From a checkpoint of a small transformer trained on Wikipedia: width 128, 2.99M parameters.
Each number is 500 + 40 x the weight over its row's rms, rounded and kept within 0 to 999. Layers, rows and columns count from 0. Numbers have three digits each. The size before them is the row's rms in percent of the matrix's.

# up: layer 7 MLP up, 512x128, rms 0.296, rows 157-209, columns 0-127
# down: layer 7 MLP down (transposed), 512x128, rms 0.297, rows 157-208, columns 0-127
up157 082:537458478545564536483531479486534454477422461529549542488468535488533534503550445552503452500468529488474440474534506542470403394507534475491453590537516542502475461558486479551460519529512537546506551545466564525471537532499515421493498528450440523449511460531515527510512466477502453538527507530511502455444540470536557577513503570483426543496506555496520452552425498502412522482555
down157 099:514441531424460476498481500538485507522534535466485417498557452488497488524426579512526538543497515535545507576471521537556548528489490545568495487527506512576479503486509440450532465497610487503533479469475505451521436477531460545575507478521592485545512476486503445514538535554556513473430491514492534531585466505478469498476520444539601425533482500483498565496544506515565472565464
up158 101:494514568583441443508427503461510480443485445482535462508481488541520537488558535512511508495484528480492458502508501502463506574507502554517475504459557519501449486509538482487547478540464454483525547485539516453493534542470588537477513567526488511462445452446506541491437490414531478470454524508458543481621642582468526553546568473494498509560450513467466511520508444467470487501545
down158 104:482542500448539497489564475442534445429475541473518542549539468565551542438509508519467497537544518445498460487465480395462515514507481462438532496535448553582545518485477481393542490562497584543499476520459539501544483476480504495489498507507528519423487503465452528437475481503481442547475519546521499426517420518503469471485516506521487507508574629511429509478469480495511571511476
up159 103:524483558508533535440536534506478481502516556511492489570469537529511471587517487540458485535412438540485550424438489481488509470469528499509479504596548557520560521526561490483500515440448528548399494439519550495497522461543409492445583514528466524534501469513535474490527481511491532511527530460469454495517563526435519525512538489458449426518477521505537561461485515444576554563453
down159 101:490537546498592412522549473462526475502446482492458511558432543462432534490555493523568499546427445449493552490477525487472504459464438523484486473524500598480495547501520531547544525447482519504465488516478491474443520489525444482446527475460495476561529564528471549524506485527554498555541550437504489476503544495372514500418490521464476475578446476511559533486470495468568450500470
up160 112:553405493480575453618489523515539495488579491573553602493525566570459492550533486457506458455522508489480538507450531521490476546432513487538479490503516474527487519456523463549494527524450477482509465459491558517504495490511518418484525513501552565456456500438418447485457483529579446534524469505502539473494472521561488457475449520580535444430443506504482530524516482543522528534499
down160 108:549458543482492555418519551452517463494531521497591541500555493531426447507560474451413516534573473529505468505575547525524499448528531490578514502512474462611492491469519498462534523467523556484479440443400488518505560472454552453529490476490505483491532504446498544511469508538553439474441458483459483454530520516556469508449512503528461474520469542472418562551502521510527561516488
up161 106:482498531430532518492470485527502490551484485516539497524546625448521478525421458520474429440498515530523514486465469470499478542546475560459544448531547573501511473524504441572509555494515496480490458500544531540479453460421471424442497477555420467545491446587543510518498556499513536574527474407432500476506442525457489478473540513472478485502470501484561466464466511472512550469581
down161 114:475501495445490467490450501468495518528561515475614541521541502470542518491484383555440489529493517508449507535503485468472486513546456533380451443473424474580581493510480435524520458451519550513459477530479521510480525492457521503478545557486467443536511505524475529535484450562480489510520542404455462453488503479444441435572530479565485522523487539555495475503551460464450512473493
up162 098:518539516457520446517480489450499523531533515443454471465499491457437520514550510466538525497459475554494551415503508521460489576504482552471502578459504550496474483505484532515543595454516483601465494498456506400466494523531518527521502518463445503523437525540579538482478528459468546507406490514554495555441479507449441562548554518391462493483494424427493519507479494505436492518512
down162 110:474489485524562479551593516437511498502475441517422498539529489463476522382529529535469487469474460541517509518495543528430449535495517480525477503460471577492526533538452558479440510501472491477476482470494496514478523498565519519463460490525493451465452553450506442513528484478502572509525501384482474461445536528476499509535495528423569551489422442516548485574531479525453440466604
up163 094:453486590484515458447527459474502595505573465555448501506482516573526490523547507505462481464578499540556500483460533487474541477460470522531438502470521443494524443476485556483467455493492538513550456409511519511569498494543504488458573499460545471496501535447548454479499582552509476575596569523491505515509456482477406457537450471538472500448515491501497437501481510544567529534551
down163 086:481553520508483465516463489463558474558510500486497509529515508480477540491473497472469466448468545531457547526496518534480492435499490489586486497471487474500474484506484528526550506479536515427499568475552599420474432539523452508482577498435548525473545476558531493540511560520548479473596618492520435522476478534429462604489439463554470474566548543510457487525468509531507543541555
up164 102:530469529445488447442555483481450506498486507426457516552499473497505513541526502442475538491537531566489474412486543552458499557487439516480410515485524501458568472510475506607539527564462507586473557464547459477529559519431471486474457443543486512509462483474478490516510519535509472558510475492470415511439507463513527460396499517461437495456489491413563557503503494452508503461446
down164 092:543508467476513535536483515541483477487528527525496480479493515449484567533528536515540533581537488517509510454473470485581514560536456588523505511546475516433466405418479406551499463499447553454541493562539485544493499498529439506445450552568466569527438495497466542541470533511497525505511511470503590556460447502446529442492509481545542419527518501487504535519488506467489612464460
up165 108:495481520532483586425537490504497488578526510496478555491514468403503476506486452497509481491461467548468519535499447523543575487515526396468498433442546486484485400475521518511568553544542493563513518537443565501458523485573521512489500552498556528454532527557472567415551520546440537485517460489489565528460553513505467471486404512497455499553493452527451493537505486461455502504463
down165 094:475484438545487602545509472504587450477558496474473585508451529534538492438476514495530524547527482542535477556446469559546451588513523460494565418546536447492466495506570461461485467544473491566417508427493588473488474526497531480514568487525540516539498416503481493510529446458465526566527526526548505513481492523553486482480528487512472503510525515539494533518434456442451563486491
up166 088:479483441519461501473472480489509575480466501515496563524463524476535384547513422540485474517557543446547591488557465425467587477513506378569541483533526534482470567474461499539472505430543540540443507448511472477461484480495492470462604495458506465534512515465454526486483489492543517566503527562449494494554490490462528486470447524476467490486488533478458455518444437499499489508450
down166 090:473541437543549530515523439533497527414515528521483534472444452473519507510522408496454576481549475476513503511488601527490494552530561582489502428508465450481411470491486519522438554531521511537493525512519514548504507521489565523492461476522448502473492563472452505545479448524478523496481477498546558527480485471513444464425544424469572435450503546456514439573498408477533479535490
up167 098:457498473600511492518479466522516453547446481575507500489473478523444570549469470563452510478530513502449527546504513491480491561470417499478518530453483476526535489440542505435518460485596451590433556463534507487406550475496496476462490478531554589461530483498542497462502492481528500507479515518472513518525437469409548511466480488520494394494559548508530496517497496478464391512531
down167 088:457574477572483484441489478492498475483498468513482523454518480448498541548506526536454479439547529536512437541559565493460457602522484494515475506504415487546507577506450444525506546437604506504480467488546434509465549520475477504586489531507530590441497492521499536446478529521489567535488505523461464531451502572477554528449485448558511517597466484516485453530500464448521452478489
up168 097:489484559470455450507528495479449483589472552548504519502455568520510477557502408502491542527516473590459533494496451457506497493514548509551465488482455532500555506494523465427438496528568556560474410523501530532470538502546414442535501469534553587593507448530451531501495471474477561527507463541503485490482507458465498519499491519472545627520494506451557542507497498456522514536453
down168 092:554491509425424482512526515541453537504473514528501518561490490471522458533517573491430522495482462554541515523525483530425546597506498513527531475533469502515523545504571442492483539495541493481439466520535540556475575479526459483579467503501489521501548567483496489476462546430606518489483576483538484479526484589605458535496548455493457431528504435543524473553572510481476511485509
up169 099:567507546423453509602459496478484467565491475476462470508533551384455503530451508444544510439526472565560549473505440461516472506577482499528583477431518461470581535565513555538574528529475508525523524468485475434475503456467530421515537478535482460489537508541527501513481505432518519524494567463520528488423541470505545468480542510504510477573487511480501536527559490489525508551487
down169 103:493564487528506556420446548475478504490476473418543494463517477501476544520548477483490481479536522473569536474498507572490451572458564492553503470495497531532549564539530479572505546538507457517473400477528583491491472469432492461541442466567513509455537446517487553506541453507468487444497570468508539455435502516483486500449563552556474547564509452536564451517537472461542558529524
up170 100:550534509537451496543477489507514513608500523470475478485534477472437450417518524488467480441443518428514523475477446495477499513532468428514459472587479485530456468468530523478541594592529453507485420461533422496489584556434507515490491530506565470546472484488494453457475445474522524505516542527511551520551518470539536453532451427477559506552535516491488515541447466507533462519581
down170 098:591510533464559581511503476503438443469449491388503500531497546542526449428519537493442480444518506528515527499497517450503524520489493527547539499515490434555512476610454508507544412497465451515411506496466512543503490486470466456492486491476557476478457489485546532479475572521515467451559481493508397458577512533452468509459526551514484503492429501546461489463495470531465505421451
up171 097:453569521458466532557525448395557500483506549526501529493524494504455418498510450574448522561436473540499587540506453549473542531546421530472482436552544508460473496457534530502544527502516531395491478507545507533518520451544461537517481486531459495540521545523537554468508497509508399457524472480508500420428479490453526445437475473466506479509498434556475482469485482478443510462514
down171 087:460482468483503491573569516544420453490517452504522509463517446525459483549484454427481531465482521492548467451478500525471494567514536545524491499533475526530566531472537479554459512522479455622536511528486496490528503536403481466436555563437517518528523529513512525488539441507476554495444464485512398541528459484410507476532563538456495459566481573466465509520446543538528528529444
up172 080:484511459462489521493614488435517455474506569499503463424499466445494499525426468432492466485506520471498518539490483472496519489496487550515496512504540507510527499535493501467432463518505509547550429510526436470506527480496510463500557536506524521497442459455521487464471451539480453430403470489494440536500513545549519358515537528578478506541409410526471496496473579493519401505470
down172 095:542513504535529508494449498539521462519547467504551518546459519538438439523542533534428447457567440555559527436576456526504568506530499508520508501473481477463457492471499508497440506520433507451505529503473583500493553537555519543530439496538549502508428503543467524521484529504470515512597546545511541477547446560497524531611451482445486515421525562488485472532438514507508507403520
up173 110:514505584506493477535493429464508512480492527507508575560489517505480409516475432462516469527489462515486503452488515442546572484464477448516460530437567518494512504430490509462507479502560533514561522458555459594495518523505453440512515439507501518455472531453479488506504586467469502529562529548456450507479522480488580473481489491453528485458502436508612488482591516459423594533522
down173 089:626474439448485555428510465525466485501510472557515530490528524563480554545451442451496491477540556500501485464555498526484523491467497474550534525481544473480558555357460605473495531501506506448511516473504509568544481520440613501463504518544545481510521528521466505498476440491498467516561523530552551504504505509467527517516541478515489421432442528446546504468533472463483488499461
up174 102:486539482533479566506500454505479472493502504499477477473523507443457449459425514542480482538472450506511569504537522499484525421421487472544504439415459433454538549532567564512462505509436491443509460495565525532455512498538492460488481518552427537551459511466560488535533541502514534516525509494481528490447474465532522497484546496430562550474521473586504492359533397483463500481533
down174 104:516539514461535512525474420566410516599437543420491574496533476492469460527452499490430502496505446472607470449546515452521513531452490454504527540546454535547486511556483495497502491565462525481496502523497517511541560515457531454555513470459517542509460526461497485508468533425563516519520467493518446513548512468437509474517413504461567542518495551509522544526578462557530551546551
up175 106:534565521436414571446512439526510501452441546507530510555537540568489493529460520490465478462505496389492528577491461488452452508456531480424579488531521502526452429466480471537487484514447542543505497513561443577448467547568467541521491549487500524474565455450443596479474549546478484518509509518526513511459536502510516481470488494532495447494427503548473488559519538479527559488473
down175 088:514418487545534454512513456557449515409554389587491502511471447548551457570484537471504522516489430467578522554462561479525463538556485526444569528514568567491458561519515474526490505494439545514473507487515444442542512537474488490520570499484524528473517515466539459483486543468540524465531544438492478502473539552507435476564473494523583474575509521503491450511482466461505471493481
up176 099:491467467459453488394454501539576520428456513464468513495501429478534577541582507539434563550447459516466514537495508500415483556509498532454543477474485497564592434554527511470474478478522497465537460499500527553525475513493536526446475500499540557533525497472525472500549569508478503522448537578575508466452432514517536546532481506478523555557507481538466558540496440480523507444539
down176 105:563486509485503546514522482481543538579480536581526509473546542486483488576454465513562390533555440508528525490459520492482519507476454422499503501495526544530465458439495528491471474555454517484481469455510501567490537548428576468553516433519512561542503576425493493475429506520430461509486501537457445574486441507493436486481469474480530531535473474486507504487615504567526510464503
up177 106:479522520505482567559527547490626496526467460510493507547504479507494590496526436464483532541498524561491468500444618509514554553443521465509519526461515516447525531516479432535526497605516487538519509517431523570598571503481473484543457539486527527488496521524482514524539518490526495449532501516422504494535463484503566435436473502495422505461541578547488527506485545469451539514471
down177 096:516568476537455514533503541496497496560497526549451431496602477480540544509537493490440563451555485519539502570519506498549532488523515490507501528523482532525608469457548493483457506545467460486566543478412489488569502508462429439516507428479574502516407521476452536481508527480537521516523564493470520490463512461491506476495511550463467517468490503491408439551595560487575536473523
up178 097:537522586478514527520498480501419436482531510507514514503452523504440464575493491545544446555489487480490520499496480524539552484433497478442439537494504574465466447458518487460500540511541448412418480502591471519515613511537496526518562549534469474474479466536457470470449512477506544496498512535438530545465493516459526501504459506441484456595600471545552495535483504457498520477582
down178 098:526560417505452492466528467479460487573464435491552530480487487608480497497495427484522448516528548518458511489524430532513468486476501476461467502521480518425550511481467503498481440495473508406575434504435509493400533429480557489485505448458536467473451481578474517558382515530495510466504565525505472516460526457432466529491526493559521451470481504465535521485460481486482566472477
up179 103:461517490488486517493509531482474456498446492433520498471443474524492476549526601527449614512449457522523468503503490490469528531485511488500475555475499454506518504469499564491505489525506526524472398441438462589548566605482530417487496485448545547481546482506525531534491470528450496537468409520463447501510570459458544459464424507468541530525568482549521495500484546472523419512555
down179 104:536545503525481468515489561478525530562565432477550506482512507512466464506552559465431578532578461468476494511547538467485599479513531573505527434503550589480541501425544544481538479439503512495461444466506450556470571468472528581497483463509489530478462459551477525528549483467547502545503508532510492463472473515507550471508464499500405507519528510484463464523442527405473449511574
up180 101:436478584397473478519559423539518483523436527483533453412482452516509505560476521505510486464474428530417500518451429524507566574509481499469466509509471494508418525427568496533516531476512461529535482545499501495446530480521539481473415496462423579459572539479465457467527517544468561480460508526513484473545496484587505447517495514514531489472499443449458515503533478516483496513437
down180 113:523508474504439474473549435544516459570497564436472495486520463505434522584565536537586479481488480581477427429427486465416539477555482447545553502477482490457472513470512479494543525533490510513556526509489518495521502497477519515491481480475426548507552413500507451452607524512563505445493502541512483515491520547529567557483521418497438540490538570508507492510500497414504504523506
up181 094:485472451463519480559543517538589453454503497581555495519530492494462525536521534598492531572570547553533508446500465505519576492431546466451504472449491496523387505527494537568494491488467555511550476474492534445489532519423512499490509483511466525569502533499489499521509535530466533593533551431511557553481464454524508499469429497531549553547470586510524509510464493514504502504583
down181 088:506526448507462499456484512497492475524553502476460626445561535565443545509488455499475543481482474573492517543582526547540482463487444526423503481553541521342484479505515457491506584458463536431457523502528489515461501493496541491499456534460453575508470535483456517499534509498497563463541504537527484490550481486500528515480493491486465400424547485446492456521481437523519498459472
up182 107:554588480462487483500480512497479413518445497569526518505492490581489503552516455531502547485543513460488512547549527524536478556519442451420443524425484509534536435446482477460542564519512478441447554548537460497385492486475473542528590524462494553433539450534515538486512488488566542523493450475434491532511506474493464466447478494412542499514495487491517436442497488542549459488508
down182 080:488574464502483442475487529476492489523482492596515523492507551561445580510515443477476503514551526469501522523491514576502495484509495456335452487450536468593490428494504481547512507484490520453505559574479460589431514480508490565527540526471507507472482493507562492500566503429551524472499486490468478548432524490549518451523495520482542470488486491510553522426537443471580514493466
up183 101:472436489530482441558490474537623565515471461528538524487450472445556483492607473524519464449559499531478554527492463499541477556589481490542583416557503533461537457477482505548466480493482509541487465561487543447456493495483470551498493499505508464518581548542491444462538554524519548496481520519451470391526471471515491494483501477487501491529480490501467508535521443580485573499549
down183 103:424509501503447495487412526489492483538520538546501504494467552503526532434499492530473464524529575444443469492547391515544584400462421459567456516481588526512505597517487503491539546504464528525521578542490563507540462494458526462403473494531563527490541507490479512503514479502545507507566537508476488502530475492502532483521507460527478493514527472442478535430409530526478455462525
up184 097:510492443481526515479501557467551484466445474490530474474526496520482514537503539434495461471452474494552460511540465563411529544432519499486512582469528445454498471498544545525436502451551459485530563497478519491450520531475437465449485464514578486495519471546530484493465542469527570482465450524488407524485502448506486473502430519370488510565536480535469555510444470449424580474551
down184 098:446516511494502529497420421448506447500490582543527450508471560457536464574472450505418468511478491498459440528523552543502500480414450507501463487447542454550505435469483576428454465503547530531468506502473575466519505558491536541540507475513538468502447450493494478515482555531502481439503478581460452512500500428540515529508503566488450487518480532449429550483455470550589476489474
up185 088:518456471482472439431501471501532485511465471463531526424469531489514540451513503536480475487547586435505511552483459543511446509473534446505493463499454539484477481540508427503535595516452516493437520494561472470537470497400509520507524495605517505512503491480470531470451573541569568507404509535470554541487449483571516559481488433519539509488539427496514470406459476447466519491520
down185 094:477437481551493514522468508536528565539536546532469502512544464474598557474436518490495474515500476479504551518502456477480570500507500503575546520542499554540477451518430539534458529466572403506496512517495469502506522531465492532523512577462552492453517521554502481500453519564569496552505577480452454513457547477455504514452468472417556486464525625542515535582494504559517485442519
up186 098:565520414447559527534452450481515436527525552460469524521437439539461518485575546442539538534560513428559461512470502582523536524498531480507467496464414492546421477466522547474508429522549468557535451541516538469472534578487479522528543429513506537543462512489471484462473547431512468473476496504443574497467566485477493475483497484478478458448441459434456487480485474535535490523492
down186 112:454520466568510501446536491603452497502396474479479459614480511519506527462482435475551559458477498421501503460416490550503480523475535522518496500494443438434471454490534493506497467477506519467502476531532516522513473459403502506540486452486438437474556543510436474453456479412560505467526519528403554512521474534492505525523537477510549504444460535483457485497479481549573482523490
up187 095:508597526528467528528515531544525404427444503549440567481457506527476548430478491473521500472433562389558535526470465480420467517524419488532523479465546497499490463571492464546539440536468469472500485507498516497452471556519526478504484566528495549487465504458494439499469543483535505531501541458407443406460513451493522461508499510547492493500506515529531502479465490515490556596515
down187 112:527469497477528552528534464511492590494486522512462467456515499511445497520451478509454518522433522464579467517439496437479504483568425472485497502455467564495494478470477424506591500540569565432452484479487447550491424573510456510532496512550500477466512544482538425526506488494471543559479460468399510456522486501508527406477541552577490527464471524510510452438535430531507481518453
up188 100:524504468471464470413532463503515452482490477474581537483504503572538494519509476520465544545487538547492485462491460492522576498494466504544459487527449536501575463442470468489470435529424598488414442449479574507531530487427511484518583527561453527494560515486527479464478450483470483570468512475476540524544560480522470521514457548516538453497558521523512528571538455409567466530469
down188 098:528542509549539456547477541433509482457492494459499468509515445488545542497523531583495527529450510487473421499465508501541533497484532463511545522439488522466546443498491571496492440530526526516606492506544498527494486441492480494533506490504418464451505446509526478474521500551559506507576505454445568464547498463487424547510493530484469521359541513486590513467480496530571493525386
up189 104:529560597487501547482453476571474530467470485485493463496556537477422471464515474529493506580499523514457528443456472503494485510437488536491480415574510431490544541599530593451497541516509493490483474527567506556572476509550520518507430487532492474467507441547482487485462544525453517522517461541475531505480520577488552420429464508524479557500500545542543535426485545436528494488535
down189 103:511523500493601519483520533572454558575472461527499483580500501499476478501462524453515510554458516441504441496443541552515548451497467538457444518469531538474541503590559484526482482484425450522547556541513457479557537474436440511514466455511555475528547486496585516468510492534529580497482499524461548527553488584429501480456484488508585528502504409500527541477510482456552494496448
up190 105:500502500518551468496470467444466539528542493468463458486556590472467519592499506552457539504498456552523513548477526412511507442481526472538527534635447558451525569461507505440420445471484509520505494463501430449453509505523433457518510453495558509483523463417488472538455495525527527458506517508541477468494523511509539497495533500456494537487502519507577456440493494599462522459580
down190 108:495564488469513411464487508558447489550433501532560475529459508447485472533538439570543535521410484532511422447497523560613548513480486472496518485459518538513522490506544548522458566557478530533485498501508508543515449482475510470504497602414493457512577497428485468514555512534463495431457525487557438514471491531549567543512484544500555535474520487494498469513537503479514433560487
up191 099:476507481509524511511438482510530394415491497458594475486566489527564518491535508470485543534523414477487612518561551568446515473446442565508489514433525494490500467514566523439467514430524486544474518460554517489544442523492544512520513515485540491504434483516543468492440514468516508493441584485484558529507466481529546518523561487477492487549497461479507523536573452512510424576470
down191 094:511494464526459490542524505504527501490465496525539547439526503527536529540486467515492495541524483455543493497497520498417483505502499524537535472535458495508368505387441509479472428552469496465557412573559610499447508503466499549455494488546531485431441484564482574534481481474483592436520459479532493574450557466479474518516497509510547487475476470513516516464585445521479544494518
up192 095:519515491520521494436482467442565456455484469549457455540502499490522510514463461524513500567426591495393523562519480496513556554436491540443472557510484429446463490433498510567401553432454546522494451506519497541540503507449511485511497530480560443458505526482503473473473521490489464481534489555489566494437475451504581565517453550509505483468464573495561454483514466473523535528544
down192 094:505440534539475574496520455511344538466443477510520466526493435539482533484464502521442544448511479459457535447500483443477485512530466548481532570520578469575526524498510575500489518466505508485482547531493509493499564525581490527550525494532474444539479484484519572462445551462562526591528492436525450487462484504473527541463559507489479537503590512456454488487509457534482483562464
up193 107:565441510495481505535521572543497478505470582455512469558482473483569512522487491478483561517552494488463489435472599502501508525539543462525495459507461564488521486544494484409499523549536502545485457518485453513494562499455451566487513467439543418509477449527417447489463574529494429479529544521453543478467450521474541559455503483530538512497474544549512606510574546486527551454475
down193 102:546459497484438556511522532496521507587567558475531528468552522517557508461502457489594516448436498472546551481495603552562465474497511537513493518554492450467570534496480452445574475496513508511441503529450469562428512504492471482497510447528547499516494494532441507479468542434437506493514531504467434525459459478540511511439538506505477504602504446519482534601542495484490526498416
up194 091:475469504484483502441527514546516480418397455517520464501556494433452516529493517490480556586522466514477539489564479437505556519545436546523438495510553545509510493538544518452454536549504533442543472574527442454499479425519512494512525543467455525486525493515493470526494492535513483508496536489544552509493466419437459507565507557464446395419432456495519412510510491476468442484526
down194 106:511480555476532543476504530507419469538463447508481544460546457527493521555506411457497441484488534516553502568471546447460411489449560465591497580544464510478487482419558494506459488434496514559505516547533565483494528507458502489459395434492432497442555465511510544515534459502505515539535493544427504510517527537554527505478500483452477472561496550455470517537510489454533450554531
up195 105:527577545528451474491437503506515467497430519518528476605505553471415519529476531584484534508527521556518508522405477542453460502464499492521506490491509465543511525515490558502426493471509518464541528561518562430575479485463478461519487492494502531497509548513509469421471503488441586567379449484481506497537416459532520468504445473536505540463508574513489539502474504420514541471511
down195 115:483483427512462491529566486574461513499512537468533485451453523464439457491512548451491510517524590451554523568459469517516522569532476554465480468511517432408506492516520595521452526478535508474483497538523460525466452507489434493428482584528588498509479459514533518540458600473524561488548556486501592487580578519486509501531502459464561483473448525518498530482523473494505512496469
up196 105:491445548517520470480514554562510530529458526471523485516463445470506534480522510506458525438493466537455551434496366552503486486498441457508569527491442534523464485596545514492466510488515441484479468469517517502480524508471523638531515578499606475526492480421553494513472500419489521510490507552527483468491476481477400494470467499510521447483492497461510476512477412504481556452554
down196 096:480481532541474501459441540498460525511560532475511533417448487451423425435554532575512550509490533516492428504467529492495488449479485534418488450496540534482475485539500618449528555574550502558524463513501542506473538469519515509443539511444533456448531461566469592494476496498426486554531533546510504450493514429474450513511446533477488503447451536472471453491506486528505433548499
up197 094:481514541598438459485432482519501463486494510482505495534476479493531413462469525499533546551522524413454488596474536534451437502558528540544528486466574555513515517546481536577505532499514471566507492477466553474529498494500437458497583499498477451441577493473491497443453569462499508545502370523458487474515532503500568520524524517539490448512466526528522533473506499473541587489546
down197 109:461442460470478560502506497480458579542532505472514499457427449555531530487433522485494497507491575470510583458534519440496517503498477445419567513527489561560447435538547459508521538560511504488517493557518531562530489511466512517505482527520600549513408484558476464500502533523436469521450527588460515421481458461585505496500482462481442536500495448548473468481469461488524475560534
up198 093:545519519446484517478529526463551511534580515484531534487453421481535494562446496486493563538583557482552484441488449456493522473525426503497456538534574455536510536499562592432451517518485518521486447392488497466494485494502475510566514479521533471550465579407418550511454494508523547497525547477545511543584475498501480454491443552555483484523490517546504529498505525532457512482550
down198 091:439476495519501549512453386472513545482476577509512491564519541489505507553500508524477401477525442514521531461443504524486470519485498510552559455507472440519449492499492443496444450497493523484498436510549483486517526513454498444429457501483471525476493469620497450456456479500485482458453476548462460499478504516413519561514423431491534548427472442417451560484462450497504524455455
up199 097:457520421471532541524472452463479519500492469473501522623500496445410550490542527495501549427532463447578462472427582522506573466495488496422466495482470441542494491556528490520511458509481516506525434506453460470469521467473551420537510528489478457450445422536470514521513483515550506547496493503527428433492510467477573447481455520457501498492480510500476559554450507577529441489491
down199 098:529531465422465515445485462539439532519487523535574483555508478510580543462587524571484464505515416540502574488524602473509517484481506495514474572533530574550508506491538514546509464468523508473483523536524521494486507607560460513432505546478457552476507420526545507454489563511486499508493536568533581480443534539511502467434568455512541489552543496502538501450488478497458551506483
up200 095:495468516529430487526550413531511532444539465472526559504504520554561468542468439538563521554461504494529496606402503492431481472451521569577463494491506462495509543461597538481504552497499411516515510475508486495499548513497562462460539499468525439551485469496485482514457514572539451480490495434477482470542460496493446513423495591501505541500451494596521506498475472479481512526460
down200 097:566502510559471509435516505473464557441531510550469512473540536445487484507524491462544469504493398538589453550419456529523501481485487522483538519482548455511489570586482524484563544447564501449524488491512483486572512524531519515472500495448523519496543489533525560465552460482510536453462526511465503533548436543459558518521481520498539531509473551379588488558518547518565522460564
up201 101:444494531543454531455526547487388468507532454512455400477484504463550485460532575510541433474468441559428512454458482541517525477556521542471468480578467475475555470500505464504563497553525543503450500526463513448464461493515501491475543574493526489537510506549489526475469516564493557505476469574528516484546388606522538553448502536486490517502463488540467461515498539511437514488540
down201 092:500472445548527531549530501445478509474436500479522461539512503528499544492504523536522485493584458552491549568555497517579486567529525496423479562518534509582528455531565495571505448455496451542489521462450485529537443508513487494460553501510503462496495536589517534526449598513491540463433561541525551473499468446472446437579504535516562457498509478570489507458483475440529507467570
up202 100:450487469470526437559476499505570511508496509535489509538526536506507545519482499459472546449468527467536544488591508459493512472382531461558519482590440458518514554489563502482461505502531477502523494445513465528428471468525463525539550508466440505514610489423483505460508497502463441509461468494527507448499453437520534501605489419555492550555488525526455493515543514554543576475553
down202 109:483549437420518550512481508514458466472502489548441517559495584521583472478467493504490422510492492447530501562467498595516461524540412537498521454488513467445521512497519499409469546479520556472444555536512473448462507560436519455524449479509552495460408493452480482490540405530551507509475516463491440468537542436490495513452537495503480551458493432477514547538505460481560460481531
up203 099:546468475518540504456536457475539482480432511480525499556512463559577490500507470515562448514500488432492567527474530495522454463576567504483522494453558537527548568572534475567551500495497418520492577485472417505417521456512523521497496460461482544442386514556558529506452532550580445462489488499484479503561485543448546527515492459513543486483521503440508499527456490489448456475538
down203 104:515513441517441558518476485567492502529452548521512429553476486483480503551465573523465484547493485481541562466516558491470480479557512478544539504544440497432516506502556505532505510525513518523493555444488486435500520505498526523497607578544478475524479485539538436550458515551573495505517469481505531506578462490436511453470597568551481504428567548481445547463463514523574576544492
up204 107:501511575472555536466423496497521510471505491439493503597497544494536521582524464547468572517558520470517554516513383525499504467501465430496509471460502497541588505501495496601521534536509448484553515424524531501416496546473469448521515503551429481515600451520513443531486505524556519556551547460457456490527482461445419518500471499450526522519486501519526533480453484514491511459529
down204 111:451518516550517459453504508517496421525506574519521478464554470496560471441509516515535476507521483505504480544494421457518464501543534497463497488504424460445582523500524586496432462512522557440521481478436469490460474440577530447517516450456520524545551510528507554564529501482470525438486509504510455595545541520498531492469564564491441595489512528519456460502569525592569496497512
up205 105:509534558543492482549510513495480520579493443544531500489601506538460493537439497563493502528536458504447611460477466561482524545490465478559477507494463559535430523497509533524499572510498477573411528452559487490513474450472517470474522503512471541497514548514492499500455506390535565546450444464480568525525483482551416507499552485464544494470478541425518517459558519514431540504480
down205 096:495432481458538487472513534509470501473535482608504515512462484440536524515506462455447426521578475442501569507551531496522540501396456576478434494559525532530524527425515492458464492548468467465459467521530494532566486508505523510530468530490455501474539488585455470526448485520558542501469505556511452556552498501411520576405494567500481491474479493398499522504501480482480502504551
up206 107:517538535549519516490525460566488476499426499484536509560552484519485469543527517518480543512445543480522568487499392434539433546492397520461530525491534559473443512469524499462454493526436480491506536503509487443467499530392420470500484447497519561528515550505482456492524532499463555536541449498542507538448489483505526513559420473510478476548466534459544530481571454518402485573465
down206 097:518430404508558504507488548565510491471511491519504526452482524554541507444558454425488541479454471486542483463449488573518557512530474552498476532463546514503559491446579475555484502523523544480499536481437501477473419428451519468430499396517477474530500510506487515487482541410464513494412594501498467483525534480509488450576485529500568520434467518463492461558528460501534457494514
up207 096:502528509517462510556509511435451517471491539557458551451543566487564590537489425518509451453549452471510520515523453473557533481567425466469435463478515522477475492451527555494435482521405506488456478539539563508515514549510508472505558565527515515513594549503601489440483517486482518486474492590498522472478504461571556496513462520562500461435514493512472498524468516491534530583527
down207 096:522544553457522445416492461537497481440538446478520509527466488470488476533476514480436541553507555475471490504536542580465513457440501563476521456463512509452576501578453485535484448485538492468571484491446538485454489446492531556454485439528503490530408441435491506509472467435490456501529554420489491491518488506459547549464521582512527480625530508492487470525492429508441515470477
up208 095:501561507530478536429450440475457486427488462543543500528520503481530507494501462494565437514487450614429519533549454497477489447485489504454517493535533531477490517544497472430508529440554478485487516398517589472524525473496519475504441505566539522529443537526437496496459487480482478487505449492464482590518510538541497483464581508498457526566432467534412507478421573505557475471490
down208 079:447603514516450557567510481521467607548552530501455524520499517507461427485488516477525588578488535489513466549491558468527501547526523512451459471515475531513479512550518449491489441456540507468451483502492510487490447569501549518484512601486475468506538487518509461535480558540553592504486529407519459527489563517558539467547471567453593512527485517523539500502515547484501544561489
up209 106:505514472539485479484556483487461507547513490524561506458515530453540462530393497420527498567482421501489471460525553496526484539550480470599506505456526501557445541521449491518504548441430490562468444456425486485460502523498496498467505448461458552550473578494531512532515595523443521518471483524504563440566521452524553570487481509557520472475424454503509423533510536520472522455518